{
  "n_layer": 14,
  "d_model": 64,
  "n_head": 2,
  "n_kv_head": 1,
  "head_dim": 32,
  "d_mlp": 128,
  "vocab_size": 861,
  "activation": "geglu",
  "norm": "rmsnorm",
  "norm_place": "pre",
  "norm_eps": 1e-05,
  "positions": "rope",
  "rope_base": 1020.0,
  "rope_fraction": 0.25,
  "qk_norm": false,
  "attn_scale": 0.177,
  "bias": "none",
  "tie_embeddings": false,
  "parallel_block": false,
  "extras": ["local attention windows", "gated attention", "value residuals", "hashed n-gram embeddings", "a smear gate", "an embedding shortcut", "learned residual scales", "skips across layers", "norms scaled by depth", "capped logits"],
  "init": "uniform",
  "init_std_qkv": 0.0641,
  "init_std_o": 0.0,
  "init_std_up": 0.0641,
  "init_std_down": 0.0,
  "optimizer": "muon",
  "lr": 0.00617,
  "beta1": 0.9,
  "weight_decay": 0.0,
  "lr_head": 0.00836,
  "grad_clip": 1.0,
  "warmup_steps": 200,
  "schedule": "wsd",
  "decay_fraction": 0.844,
  "decay_shape": "sqrt",
  "final_lr_fraction": 0.1,
  "batch_tokens": [8192, 16384, 32768],
  "seq_len": 256,
  "doc_mask": true,
  "train_tokens": 102600000,
  "steps": 6263,
  "dataset": "wikipedia_en"
}
Each number is 128 + 24 x the weight over its row's rms, rounded and kept within 0 to 255. Layers, rows and columns count from 0. The size above them is the row's rms in percent of the matrix's.

# layer 4 MLP gate, 128x64, rms 0.208, rows 51-85, columns 0-63
size [111 104  95  97  96 105 108  97 102 102  98 106 105 105  96 100  97 101  93  91  88  61  97 101 107  96 106  92  99  92  82 104  99 107 110]
[[134 105 117 138 141  91 116 129 135 160 170 117 108  94 142 171 113 146 106 138 144 181 134 163 131 106 101 128  84 131 136 168 137 148  88 110 138  81 107 135 103  89 102 105 116 148  92 117 108 144 114 124 147  92 100 158 102 139 113 129 114 136 124 167]
 [103 121  97 139 133 101 154  79 145 105 119 126 115 168  96  90 162 134  98  93  79 149 120 115  93 123 131 124 109 144 128 117 102 121 120 126  96 153  90 101 155 110 158 159 120 165 176 117 136 150 141 150 142 113 105 157 134 159 110 127 139 103 141  95]
 [104 150 122 177 141 166 152 131 129  97 119 141 159 135 136 136  95 123 134 162 150 115 159 136 125 140 104  96 107  98 135 126 183 136 129 106 158 122 134 143 106 106 113  97 101 148 141 145  53 136 119 125 120  98 137 114  98 146 162 105  86 134 166 125]
 [106  61 150 112 116 131  87 115 107 150 134 121 113 126 153  90 122 125 114  95 118 146 119 141 139 135 148 103 103 108 135 119 128 123 130 118 127 130 153 100 116 107 139 101  76 116  99  86 118 113 109 122 145 137  63 129 152 105 156 177 111 164 142 167]
 [ 89  91  97 129 155 134  81 133 102 138 131 162 142  86 141 116  98 121 115  68 125 106 102 154  88 127 140 131 153 161 105 132 106  86 117 134 104 109  94 110 156 120 158 156 145 161 108 126 125 160 148 123 129  99 106 140 138 142  98 147 129  99 107 113]
 [113 155  93 144 183 151 160 140 148 101 147  73 121  94 109 176 132  82 143 141 103 138 140 144 155 140  97  87 132 112 102 146  90 127  93 125 107 139 150 126 127 123 110 118 123 101 132 106 142 135 122 104 125 124  83 109 114 100 110 128 153  95  95 117]
 [120 126 122 105 153 106 161 105 124 148 166 174 142 131 135 145 121 148 106 108 157 143  96 160 165 154 156 112 113 120 151 148 173 118 139 136 157 131 125 113  74  96 120 158 159 126 133 102 129  89 112 129 149 123  97 104 171 114 154 155 154 148  93 158]
 [126 186 154 138 159 108 113 141 137 120 124 169 143 149  61 149 126 127 118  74 169 156 146 124 116 101  89 111 144 113 116 102 137  84 143 122 156 111 132 103 155 129 131 108 122 128 144 107 124 138 154 135  68  99 143 127 132 114  95 131 116  99 129 119]
 [144 160 111  97 109 110 113 109 111 141 122 131 175 150 163 127 121 120 144 147 112 135 144 153 129 100 115 109 135 137  99 110 166 122 134 128 195 118 138  99 156 103 150 124 143 130 147  83 144 104 111 176 155 154 103 146 145 168 184 128 143 142 159 117]
 [109 142 143 125 117 134  99 108 136 130 118 137 100 195 142 158 127 133  71 126 157 127 137 164 141 110 159 125 120 133 113 128 138 169 120 134 115 124 157 138  96 148  99  94  89 140 147 128 117 167  86 120 123 110  93 113 161 155 129  90 115 116 113 184]
 [146 123 112 143 132 188 130  89  97 100 114 152 121 124  75 118 171 145 171 123 102 129 104 136 122 140 118 116 116  97 125 128  80 131  80 132 132 124 125 122 127 186 122 123 164 127 165 132 148  92 135 110 184 136 146 136 140 139 107 152 120 124 116 104]
 [174  89 121 143  95 142  82 137 147 138 166 128 123  99 167 102 159 149 123 177 133 156 142 164 142  77 133 149 153 109 112 114 137 140 107 105 140 151 139  68 117 137 118 118 140 126 121 150 133 146 147 151 179 133 116 148 147 151 114 149 133 138 101 116]
 [178 156  92 113 116 136 105 121 161 140 139 143 131 145 142 114 106  92 169 120 138 122 129 197  73 141 143 139 110 195 147 145  99 119 127 123 136 119 117 135 120 121 134  92  94 110 118 100 141 130 121 109 124 106 143 140 133 169 123 133 111  99 173 112]
 [114 120 115 115  69 149 119 104 127  89 148 122 135 111  94  84 117 203 160 157  91 158 124 120  99 132 132 135 136 138 163 107 132 115 137 131 135  93 111 114 152 155  86 155 130 125 148 166 148 121 146 168 163 106 132 140 136 121 137 125 125 147 115 154]
 [116 105 130 114 162 111 137  79 137 104 156 163 172 109 144 132 139 130 106 140 156 122 160 139 152 135 111 140 134 126 132 125  91  95 130  83 193 154 126 146 141  71 157  75 123 136 141 100 129 139 136 147 137 123 102 129 139 106 153 159 128 163 112 120]
 [141 114 120 142 111 182 100 143 116 105 116 148 148 143 149 148 158 134 120 148 139 148 158 138 154 100 170 131  91  77 154 126 104 150 171 105 162 119 101 103 127 154  85 115 151 103 150 117 115 148 127 123 140  81 123  93 124 128  94 169 125 152 149 133]
 [164 103 119 108 120 132 136 164 123 154 145 164 153 113 128 148  97 104 117 119 129 131 153 159 136 105  91 122 116 146 141  90 132 170  92 153 121 179 167 117 147 161 127 125  69 105 113 136  77 102 130 106 125 130 174 134 139 134 144 116 159 115 148 112]
 [120 130  98 124 155 151 103 105 169 119 138 104 114 127 106 128 117  96 147 153 102 103 167 129 128 125 104 106 153  79 124 112 136 118  68 126 135 132 151 178 114 136 162 125 120 110 125 133 151 111 159 149 117 179 137  94 175 169 153 131 140 127  95 114]
 [124 107  95 178 111 120 133 120 171 167 140 103  93 128 132 164 150 119 110 128  95 148 107 126 135 110  86 104 176 144 119 120  96 111  88 104 117 107  66 129 120 154 137 130 129 148 121 127 151 109 148 138 126 140 173 138 102 126 157 132  76 137 124 142]
 [154 136 144 130 156 136 142 180 135 121 155 106 151 154  94 161  85 101 140 162 146 105 138 121 139  94 168 143 120 166  99  99 178 114 157 120 136 119 116 148 127  98 124  95 118 156 126 141 134 161 126 121  93  96 121 122 131 148 168  94 132  99  96 107]
 [135 138 105 108 114 111 134 113 114 109 141 158  80 153 117 158 125 100 145 176 130  72 138 129 125 150 142 129 129 122 123 105 143 156  90 120 110  70  81 148 122 116 138 149 150 149 110 108 178  92 111 149 163 102 123  99 147 150 141  89 131 133 112 109]
 [132  91 132 165 117 108 138 148 117 171 144 107 127 139 142 136 126 133 137 112 105  80 145 179 131  81 173 144  83 135 161 104 153 152 135 137 144 140 130 147 107 182 134 119 149 111 112 115 142 139 127 145 136 164 130  80 135  96  87 123 128 162 142 153]
 [166 153 142  99  95 118 123  79 142 166  97 151 121 152 137 165 164 153 129 103 132 140 171 139 130 127  83 134 113 114 107 155 138 149 133 120 116 100 123 142 120 143 123 163 155 153 107 118 121 149  98 127 143 166  83 181 158 143 128 124 130  99 148 160]
 [167 106 125 135 113  72 159 121 126 130 162  78  91 142 154 152 177 101  90  83 123 112 157 123 130 175 132 103 135  83 124 139 126 157 138 145 123 132 111 112 131 109 134 156 110 122 122  98 103 145 118 139 139 111 134 155 154 126 144  90 152 100 101 134]
 [ 87 149 130 156 153 132  76 110 137  97 153 145 151 105 118 117 121  78 161 127 133 172 152 149 106 130 122 139 161 108 122 128 113 126 149  90 202  80 107 109 151 142 128 142 125 143 164 142 123 105 153 141 114 150 117 133 138  95 138 116  91 138 124 137]
 [138 127  85  99 107  96 160  96 129 107 164 173  91 131 148 159 108 113 149 113 147  98 122 135 124 147  76 117 121 101 148 157 144  92 154 103 114 138  87  77 163 103 114 104 133 128  91 105 122 128 156 121 123 106 123 128 140 150 107 100 141 108 147 130]
 [120 123 137 129 136 119  94 175 117 121 123 131  92  79 127 135 116 108 133 110 131 110 146 191 105 142  87 120  98 129 123 169 139 152 136 128 134 196 129 138 110 109  91 149 144  86 118  91 132  80 149 144 151 133 125 156 132 119 157  94 139 124 114 106]
 [142  94 155 117 149 165 128 126 109 117  72 120 137 122 141 155 144 129 142 140 144 108 138 102 144 106 101 128 127 117 159 137 128 107  70 114 146 123 162 137 127 171 133 131 155 151 158 146 148 109 125 140  86 138 136 152  71 135 117  90 101 153 106  68]
 [128 157 137 145 189 145 120 133 126 147 115 127 121 130 108 121 124 136 123 156 150 100 101 155  76 177 143 171  89 111 119 129 132 113 115  97 113  97 100 105 128 108 114 160 159 133 101 154 105 122 145 113 117  80 116 110 121 137  77 117 163 112  89 112]
 [137 145 144 104 131 167 129 161 117  72 131 112 107 131 101 163 158 105 160 137 132 147 150 150 154 134 101 157 124  97 133 164 177 161 135  89 108 116  85 129 112 131 147  98 151 159 134 149 134 131  94 139 131 163 118  91 134 137 117 128 126 134 124 185]
 [152 131 139 141 150 119 162  82 102 109 109 172 175 133 122 131 149 119 129 141 121 102 116 141 127  91 164 130  96  74 137 141 160 166 125  82 115  81 141 121 146 126 148 147  98 139 158 104 143 116 110 114 115 125 102 117 108 181 110 101 121 135 132 162]
 [152 155 130 133 143  69 188  88 108 122 141 104 110 152 122 133 121 179 115  83 142 134 109  90 170 117 164 129 135  92 152 132 159 112 104 152 166 158 110 129 119 120 117 103 126 141  94 115 124 146 134 119 146 122 117 125 146 112 131 114 112  90 144 164]
 [121 141 109 135 136 168  95 160 148 121 120 121 144 145 107 118 165  95 147 110 132 190 133 161 139 126 141 137 104 150 157  96 145 151 132 147 167 126  92 150 138 168 117 155 136 118 136  93 147 137 120 120 134 114 115 141 170 103  91 142  80  85 154 162]
 [141 128 157 131 107 156  90 165 154 117 145  99 118 135 152 187 136 116 137 140 116 127 166 135 139 141  75 129 150 129 177 124 119 150 160 102 105 109 135 119 115 141 136  97 120 123 164 109 102  80 124 111 143 134 164 115 147 119 111 163 108 183 155 115]
 [141 132 112 133 103 107  94 163 136 124 167 114 128 149  88  97 114  99 104 118 130 171 155 146  93 134 127 126 134 116 151 144 138 135 142 116 115 146 115 107 138  76 113  99 140 111 119  47 134 112 106 120 148 148  60 114 149 140 138 129 163 145 123 116]]
# layer 4 MLP up, 128x64, rms 0.21, rows 51-85, columns 0-63
size [ 93  99  89 109 104  83 139 101 101 115  98 114 100  86  94 102  80  94 101 103  94  84 113  96 116 116 103 108 105 103  79  91  98  95 105]
[[141 114 119 143 156 159  99 129 125  90 138 117 110 114 150 157 100 130 142 142 131 153 136  77 149 121 152 140 106 118 109 138 108 172 125 172 146 100 169 121 126 156 106 159 106 120 148 166 120 160 178 110  87  91 112 150 151 140 161  95 126 132 142  98]
 [117 131 149 132  56 119 149 112 180 134 139 127 129  83  98  96 147  99 123  79 148 127 131 113 142 131 150 134 190 154 162 117 137 154 152 108 156 128 116 126 159 118 104 149 135  79 111 126 104 109 118 116 132 144 150 132 107 104 141 127 130 149 148 165]
 [123 147 144 114 177 115 155 125  95 114 166 147 126 117 132 144 115 154 108 125 103 190 137 105 123 165 184 131 119 186 108  90 144  69 126 133  97 122 126 164 101 142 113 142 123 138 128 112 119 136 142 111 155 123 123 120 159  88 138 137 148 128 141 152]
 [166 137  96 187 136 126 138 177 147  97 118 146 132 125 132 168 122 104 157 114 153 125 159 156 147 126 162 111 137  92 129 144 121 131 132  96 118 122 158 153 125 165 134 127 130 168 139 136 117 115 133 140  87 153 108 116 145 135  67  98 107 106  83 111]
 [100  76 140 145 136 146 142 141  70 163 112 147 118 122 129 114 119 115 140 109 100  56 135 108 147  95 144 144 142 133 112 137  91 105 176  87 143 106 119 121 165 130 149 128 118 128 119 143 128 119 113  99  93 145 137 105 108 158 134 127 169 130  89 114]
 [120 126 109 142 148 142 166 179 123 120 128 106 132 123 147 122 106 141 100 118 121 121 153 116 126 127  88 109 159 147 131 163  74  83  99 126 132 110 118 124 157 152 125 172  91 120 131 118 120  93 136 118  76 123  93 107  99  77 118 124 125 130  74 135]
 [144  88  97 119 124 143 143 130 103 164 156 143 144 134 128 132 139 151 119 138 149 131 144 126 113 122 123 100  97  86 136 148 137 156 135 130 156 127 183 128  95 154 129 118 137 165 153 118 136 176 146 146 158 110 119 133 204 122 102 108 159 170  89 120]
 [100 127 146 109  96 128 138 120 110  88 134  99 137 144  81 114 123 115 110 145 152  79  95  99 149 148 139 133 172 122 124 139 118 118 169 125 148 142 123 109 100 131 158 122 127 130 152 118 110 111 111 150 199 128 156  95 187 162 154 126 124 113 111 108]
 [122 178 143 113 120 125 144 120 169 128  88 156 131 143 127 151 111 134 152 159 166  96  96 112 111 123 129 130 122 168 137  89 164  94 116 141 140 117 184  95  96 156 109 181 145 103 149 135 111 115 111 103  99 121 136 134 123 122 171 115 139  97 121 110]
 [137 128 107 123 118 130 156 115 122 120 102 134 186 104 165 138 124 105 152 147 115 158 132 142 106 143 154 117 148 165 141 130 144 132 127  96 117 147 105 124 139  92 121 135 112 113 102 101 133  91 151 120 117 104 164  92 112 110 135 172 121 185 185  76]
 [128 111  85  96 171  92 168 120 128 113 119  81 128 142 124 111 152 114 142  86 137 116 102 113 139 142 117  77 166 100 170 107 127 128 116 161 125 149 165 129 111 155 115 177 161 120 127 143 101 121 109 140 106 132 143 107 142 119 142 118  91 134 145  83]
 [106 155 119 107 199 146 135 147 125 163 147 160 121  88 153 142 128 107 139 124 135 127 140 112 113 216 114 123 109 115 130 157  99 124 175 149  90 136 121 163 140 140 158 142 128 110 122 146 132  99  98 140 139 126 129 118 109 109 122 132 147 109 110 166]
 [110  91 146 144 115  96 138 146 151 122 102 157 100 145  86 138 122 113 114 125 130 125  94  83 184  89 158 143 107 132  93 123 162 165 128 108 110 159 141 114 140 121 155 175  85 102 161 134 130 164 131 133 112 143 156 134 103 133 128 130 161 115  96 132]
 [157 125 138  98 111 107 104 101 123 134 164 169 134 151 123 168 109 128 122 121  94 138 133 103 149 136 102  72 147  95 120 151 126 105  97 158 105 104 109 139 101 182 125 167 124 143 126 112 151 139 139 152  83 135  97 102 160 119  98 136 121  99 128 164]
 [153 152  97 107  90  89 119 143 145 106 126 114 156 114 167 132 155 131 179 143 104 136 120 135 114 113  91 124 145 152 189 100 109 126 120 129 117 137 150 139 132 139 140 100 153 156 116 173 147 149 119 112  77 108 152 171 125 118 151 130 131  75 121 123]
 [120 108 135 154 138 146  70 136 148 151 104 146 100  99 170 108 134 122 134 104  86 142 137  98 118 110 118 138 134 135  80 182 112 142 108 101 137 113 139 137 151 116 178 109 149  97 138 112 177 151  94 147 133 128 139 156 105 123 136 116 178 141 124 105]
 [166 138 119  89 135 112  98 107  91 154 120  98 167 130 122 192 126 127 122 107 149 137 136 141 120 113 116 130 158 186 128 133 152 141 141 149 127 179 139 161 141 104 137 119 115 164 131 166 117 111  93  91 118 142 161 165 144 113 100 132 122 139 140  96]
 [115 133 156 121 102 164  99 133 136  97 110 148 116 144 101  97 107 175 117 106 159 160  92 111  94 132 113 163 111 131 138 136 128 120 164 146 117  96 117  79 138 109 123 149 162 149 111 143  60 139 127  99  94 103 135 131  99 111  92 125  99 126 135 125]
 [154 129  80 130 139 138 100 153 185 142 103 112  92 133 138 158 153 127 136 103 158 135 123 143 126 115 102 129 131 120 151 129 125 132  98 130 185  92  80 125 128 121  86 136 149 161 106 147 160  92 132 142 146 134 175 110 150 114 148 132 146 161  87 134]
 [ 75 113 122 118 115 145 148 181 112 176 140  89 136  91  94 154 110 133 143 111 158 107 113 102 191 130 132 142 182 109 146 133 142 124 124  91 133 128 153 126 147 149  94 137 137 146 149 131 144 141 101 135 108 109 130 138 113 155 169 102 105 110 127 123]
 [118 109 161 107 152 116 113 103 136 119 140 151 115 146 159 138 154 149  82 137 105 110 156 126 129 156  77 134 142 151 163 183 135 165  75 145 105 157 112 128 126 135 107 159 154 148 108 143 172 120 105 153  84 143 141 141 105 154 153 116 138 131 112 107]
 [161 106 132 129 143 127 139 122 112 128 152  73 130 167 122 127 136 147 116 130 109 108 170 194 132 137 137 143 186 123  70 136 155 150 150 123 156 158 115 105 157 134 118 150 129 152 143 147 135 109 129 157 131 155 155  82 116 139 159 131  92 135 112 150]
 [114 158 125 149 124 114 114 200 134  96 178  94  97 110 125 141  72 121  93 127 116 152 111 166 126 129 162 135 158 124 135 120 130 135 175 126 160 153 109  99 129 115 109  96 135 111 133 144 134 143 137 134  84  99 163 112 124 135 119  96 113 153 112 138]
 [128 134 111 118 153 155  76 122 107 112 117 191 162 135  95 110  98 180 107 125 166 136 118 134 144 112 106 147  98 155 140 128 147 130 153 108 124 109 113 161 114 112 116 121 120 131 123 153 155 131 141 164  89 192 135 126 125 130 121 159  94 160 111 142]
 [150 120 109 174 147 122 104 115 137 115 156 135 144 117  91 140  99 115 123 105 168 170 108 163  80 133 177 164 112 171 109 144 129 130 150  97 119 108 184 158 128 138 144 153  92 170 151 130 124 113 154 100 137 130 135 157 129 120 109 128 129 117 108 107]
 [ 86 150 153  75 125 160 129 131 124 110  97 154 112 166 140 133 134 118 143 111 146 157 130 160 128 141 113 102  97 134 144 147 118  79 126 135 126 119 121  72 136 158 105 113 172 130 101 138 138 156 168  98  79  85 127 125 145 165 121 147 141 136 132 102]
 [ 73 147  70  87 146 125 110 150 101 116  93 158 102 101 129 141  89 122 140  99 119 131 145 106  97 113 124 134 114 130 126 106 159 138 143 130 150 193 144  75 148 115 124 139 148 137 141 138 146 152 100 152 120 130 127 141 106  97 113 150 127 167 109 111]
 [160 165 121 155 118 128 133 155  72 103 117 115 113 131 108 122 159 137 162 112 179  90  98 110 130 115 143 137 150 118 129 133 166 140 125 105 118 125 134 107 111 155 136 141  88 138 161 148 179 139 116 157  59 110 148 142 127 136 120  99 123 154 112  99]
 [112  96 140 137 116 115  89 119 108 124 123 128 118  63 177 134 175 139 121 184 136 115 118 119 110 124 121 142 120 109 122 177 140  90 116 136 150 119 196 149 151  91 150 117 116 165 105 111 115 102 147 160 130 109 134 120 127 130 120 100 120 117 147 101]
 [109 134 123 110 100 117 128 156 125 123 157 153 146 140 153 127 172 120 137 108 144 129 143 144 126 122 122 159 126 127 125  72  88 168 118 138  97 118 127 129 126 129 204 123 114 161 126 149 155 115 121 149  75 145 100 121 109 106  91 148 120  65 109 130]
 [131 125 159  79 132 123 119 120  97 125  57 179 173 110 140 142 124 101 158 121 111  91 137 162 107 120 140 135 105  84 134 146 126  83 132 107 123 103 154 120 107 147 132 129 138 141 128 110 160 101 175 140 105 127 114 115 111 143 143 131  96 168 118 116]
 [137 152 162 115 114  82 148  59 107 122 153 153 163 135 138 122 154 117  69 123 131 134 126 120 146  89 163 134 142 126 157 137 160 104 117 131 164 183 130 114 140 117 139 134 119 100 116  89 142 129 144 106 145 142 152 137 150 147 136 108  96  88 122 150]
 [118 162  70 136 125 142 127 151 128  82 134 164 162 113 130 137 100 148 114 139 124  97 116  80 154  75 126 100 169 128 158 135 131 160 154 119  86 132 136 129 119 146 126 133 125 104 136 145 145 119  81  68 100 135 146 111 122 102 141 122 119 120 149 106]
 [ 84 165 132 154 141  99 145  90 129 118 133 160 172 112 120 107 102 118 105 128 110 114 131 154 152 101 168 166 111 141 136 113 121 123 144  89 132 164 101 137 125 102 142 133 139 149  91 161 143 137 117 108 142 122  66 137 126  97  97 131 166  87 131 155]
 [154 138 143 111 158 100 145 122 121 120 109  84 107 118 106 129 155 108 129 119 110 123 115 131 119 131 131 110 186 148  83 165 103 107 166 124  90 145 138 107 104 141 129 152 135 157 124 163 140 107 171  89 126 137 182 103 106 125 147  94 144 155 114  88]]
# layer 4 MLP down (transposed), 128x64, rms 0.125, rows 51-85, columns 0-63
size [ 92  96  99 113  95  95 134  99 101 108  92  98  99  90  99  95 101 101 100 103 100  86 103 105 102 105 101 111 116 101  86  89  90  99 125]
[[126 140 149 126 162 171 156 110 142 142  84 102 114 149 109 172 146 122 146 179 188 110 124 153 106 127 129  79 121  88 113 160 140 117 123 132 115 112 112 116 108 165 137 101 127 174 151 139 118 135 114 100 124 150 138 100 129  96 153 108 129 150 131  95]
 [140 126 176 114 122 125 166 144 124 120  85 114 122 120 162 141 143 132 172 148 168 115 125 131 163 127 143 125 162 105 135 168 137 133 106 152 140 111 104 124 145 172 116 112 172 116 108 169 132 120 131 134 136 132 167  69 148 123 106 149 162 111  88  93]
 [132 117 131 116 149 156 147 140 143 131 103 107 124 135 104 176 143 121 181 142 154 158 114 120 149 129 111 136 112 124 138 105 121 109 122 123 130 100 112 200 109 168 156 141 161 128 165 163 137 114 149 152  74 126 137 137  80 106 123 171 130 136 100 106]
 [156 118 137 113  86 156 107 143 129 122  90  89 108 126 113 166 181 133 174 100 119 122 148 112 149 127 120 147 153 144 142  92 119 147 114 131 119 115 174 131 129 155 138  96 106 128 179 126 130 121 108  76 124 108 117 175 154 168 118 115 111 152 122 106]
 [157 121 163 134  96 164 126 125 164 126 139 134 124 136 130 102 124 123 122 136  73 112 126 171 136 138 158 144 118 106 105 136 117 154 147 121 187 117 137 136  89 202  98 143 130 156 155 142 133 163 101 123 131 132  67 118 113 158 144 119 137 142 134 137]
 [134  91 130 169 119 101 150 143 136 128 118 154 129  99 147 131 108 126  88 167 149 131 134 100 139 118 107 154 119 143 105 115  92 152 151 126 202 126  86 137 100 137 151 103 155 154 169 114 141 112 103 113 134 141  86 140 113 142 116 141 110 187 136 135]
 [127 125 147 159 109  87 133 111 141 140 120 135 127 149 140 159 116 138 120 121 122 168 136 111  81 112 127 145 113 148 141 116 112 167 184 148 140 140 123 115  90 161 169 115 155  85 156 110 121 103 154 106 160 124 141 106 185 112 116 131 154 122  83  95]
 [151 107 121 136 127 138 117 166 115 145 114  72 126 104 166  83 131 104 128 145 106 164 124 116 116  90 153 136 130 133 167 114 136 130 100 154 111 165 109 144 163 115  90 167 152 131 129 136 158 122 101 120 146 149  90 146 126 134 161 111  62 139 139 150]
 [101 161 134 146  63 196 133 132 144 135  56 163 101 154 133 143 144 137 128 144 163 148 161  98 137 149 126 105 150 147 107  99 131 105 133 157 186 117 130 128 124 122 125 113 150 134 125 117 134 120 139 159 139 129 149 150 131 147 144 112 116 124  97 127]
 [118 107 106 163 184 104 126 108 122 120 101 113 159  94 110 130 133 112 178 107  97 168 131 131 110 150 112 141 118 128 119 103  95 105 142 125  96 130 106 132 133  33 109 124 151 108 116 147 140 118 144 127 124  92 161 102 129 136 102 117 125 142 120 116]
 [131 172 148 120 128 114 135 116 182 152 116 124 164  94 143 106 136 122  62 132 149 126 160 125 113 117 100 149 153 154  93 126 132 140 179 107 169 142 133  81 127 108 123  87 122  89 118 135 154 120 165 113 124 137 180 138 131 138 122 117 136 126 138 148]
 [154 116  95 128 160 113 170 148 163 126 112 111 124 138 120 116 112 129 133 104 183 128 104 132 148 105 103 172 124 120 187 116 134 147 110 156 129 143 117 142 151  64 112 143 124 103 118 150 117 141 158 124 135 139 126 151 145  72 167 106 110 127 150  93]
 [108 120 125 155 101 147 109 149 124 130 115 122 120 152 125 131 160 120  92  60  82  91 113 132 129 117 109 135 130 163 133 118 133 125 151 109 160 150 159 102 153  93 123 176 140 115 169 138  92 116 106 139 149 111 148 143 128  88 185 150 151 120 146 143]
 [ 97 161 116 163 145 110  97 135  60 116 156 139 107  83 120 120  86 125 120 138 116 106 110 126 100 128 100 132 170 108 137 126 136 135 101 102 122 129 138 109  95 146 107 137 129 121 121 152 142 155 121  79 115 162 162 193 136 120  92 125  98 129 130 124]
 [137 151 173  91 150  71 165 132 133 122  66 133 164 128 131 130 159 161 168  95 139 125 128  90 129 154 121 133 105 102 129 101 164  90 110 143 131 164 126 142 150 146 132 120  94 110 152 115 148 118 124 110  93 115 106 164 131 111 130 131 132 103 122 143]
 [161 158 125 101 140 122 139 177 115 140 147 133  96 122 103 138 119 109 133 117 138 126 103 133 109 143 118 145 125 168 158 104 127 148 113 167 103 123  91 122 118 123 132 142 105 137 118  64 121  94 146 129 166 167  96  94 150 109 111  57 147 120 105 108]
 [135 120 132 109 118 148  92 128  88 129 160 149 141  93 116 137  97 120 145 108 130 106 156 144 177 127 113 139 157 119 102 107 128 120  98 150 130 155 179  83 121 113 124 128  80 147 165 111 112 131 157 132 122 176 137 146 110 183 126 108 123 124 103  81]
 [135 102 121 171 143 158  96 120 107 107 147 119 122 120 108 111 145 159 152 150 121 121 121  98 164 111 129 112 160 138 129 115 121 120  98 131  83 127 105  99 139 100 104 157  94  92 129  95 130  77 134  75 152 125 170 102 143 120  98  91 124 146 128  87]
 [155 118 101 132 135 111 123 136 156 180 112 122 100 123 129 132 143  98 139 178 133 161 103 149 110 171 121 123 156 132 105 114 106 140 138  90 130 105 105 167  98 133 180 133 140 137 120 155 137 171  89 163 151 146  88 139 128 148 131 119  93 112  95 157]
 [102 120  90 170 115  80 135 172 161 152 129 146 164  94 138 179 131 138 151 139 129 127  85 158 128 170 123 145 157  98 130 141 151 103 122 167 112 131 129 119 149 104 131 140 103 129 157 159 119 100  98 116 129 135 116 131 136 130  69 124 109 100 122 148]
 [141 127 153 145  68 128 118 105  98 146 165  87  81 132 110 134 109 108 118 142  93 133 106 142 117 133 164 118 144 128 106 127 109 158 106 167 122 113 158 127 114  93 128 122 105 123 102 118 110 165 157 143 139 146  95  77 113 159  83 104 140 165 121 128]
 [ 85 149 110 121  98 137 128 121 102 143 145 162 130 104 153 110 156  93  84 115 151 151 108  77 137 126 119 101 117 148 129 106  98  78 111 121 113 120 148 134 111 153 123  98 138 126  86 108  88  87 152 107  97 118 127 157  96 157  99 130 151 134 111  97]
 [139 165 149 138  80 107 139 144 134 139 153 105 155 131 159 100 124 138  88 131 157 147 164 142 149 109 120  99 132  88 175 105 107 122 112 137 121 183 115 108 100 113  89 129 134 120 109 123 119 106 140 105  88 124 170 155 158 147 131 144 122 136  77 108]
 [114 109 135 107 139 120 109 118  91 131 186 104 145 140 112 115 135 118 175  97 182 126 112 155 133 131 108  79 106 135 171 150 135 136 122  85 144 137 132 124 144 119  93 117 158 106 136 177 122  94 118 146 127 115 123  95 119  83 142 132 118 155 114  84]
 [ 98  75 138 120  80 139 108 134  83  99 154 118 174 150 144 138 146 110 133 153 129 152 122 166 128 145 106 127 153 140 137 162  82 132 134 121 108 100 175 122 107 160 156 127 131 150 105  87  98 121 154 140 134  95 139 145 121 123 125 115  95 128  98 164]
 [ 96 136 134 133 121 138 188 106 139 132 110 139  96 150 130 137 109 180  83 142 130 116 134 161 126 145 126 113  97 100 128  96 112 113 153 141 123 111 115  81 139 155 163  57 145  91 159 149  98 131 117 131 140 120  92 144 142 149 140 136 144 132 156 156]
 [109 114 134 131 159 125  87 120 145 129  81 136  79  90  84 142 138 114 110 108 147 115 160 121 132 116 112 109  87 113 124 112 106 125 140 149 119 169 158 167 129 112 127 130 128 128 151 128 105 107  74 155 125 129  95 157 147 165 176 104 144  99 110 153]
 [119 158 126 112 139  95 126 155 119 139 162 178 122 141 153 135 144  84 142 135 102 154 137 141  98 157 156 130  94 108 125  85 141 119 124 155 123 110 122 134 149  96 147 135 117 109 108  80 115 123 121 121 175 128  91 122 210 113 130 165 141 133 124 140]
 [149 143 141  92 145 153 173 132 131 144 113 117 114 102 153 151 131 110 114 123 149 124 148 132 133  94 147 128 115 132  96 117 127 134 136  82 146 128 133 158  96 181 140 103 161 112 109 100 143 142 123 101 158 109 144  75  74 139 134 163 173 127 143 176]
 [169 135  97 118 132 102 108 135 125 177 131 112 111  89 123 104 113 127  98 113 126  93 116 121 139 115 115 170  87 138 141 115 104 115 113 120 118 148 138 161 133 111 122 101 114 156 122 147  77 163 107 131 126 159 129 115  88 102 148 186 181 123 122 162]
 [110 127 121 138  76 145 137 105 119 161 139 128 143 155  96 100  98 134  97 137 156 118 108  84 122 126 137 119 128 129  94 105 123  88 117 110 130 173 108 115  99 162 148 127 117  94 150  61 156 143  77 136 104 149 132  90 109 109 104 133 128 132 120 158]
 [130 134 113 147 125 142 130  95 111 108 121  95 127  86 110 112 102 111  64 114 138 143 109 110 127 117 103  99 119 146 112 133 126 123 131 106 122  84  99  75 132 153 163 155 113 121 148  66 142 173  87 126 135  84 116 107 146 148 131 100 111 137 152 135]
 [140 119 126 154 147 152  86 149 136 111 158 148 118 132 172 140 138 101 116 129 123 143 112 171 106  94 147 124 114 167 139 181 131 114 150 144 107 142 113 120 157 145 177 149 140 114 158 121 122 162 129  85 146 121 200  84 140 124 151 132 135 138 151 132]
 [157 130 111 115 142 120 132 160 116 134 127 129  57 154 114 153 158 116 120 132 168 159 152 116 101 113  91 112 117 125 195 154 118 119 138 111  98 148 155 117 125  70 134 136 141 127 120 120  99  98 133  86 138 123 130 126 150 143 140 120 171 154 105 162]
 [107 134 144 166 107  91 108 114 149  73 132 156 135 106 112 102 130 128 146 137 145 154 142 132 148  63 173  97 157 129 115 140 176 112 126 163 137 117 123 124 132 155 145 139 111 129 184 173 118 149 102 132 129 146 152 120 140 135 127  94 112 168 122 113]]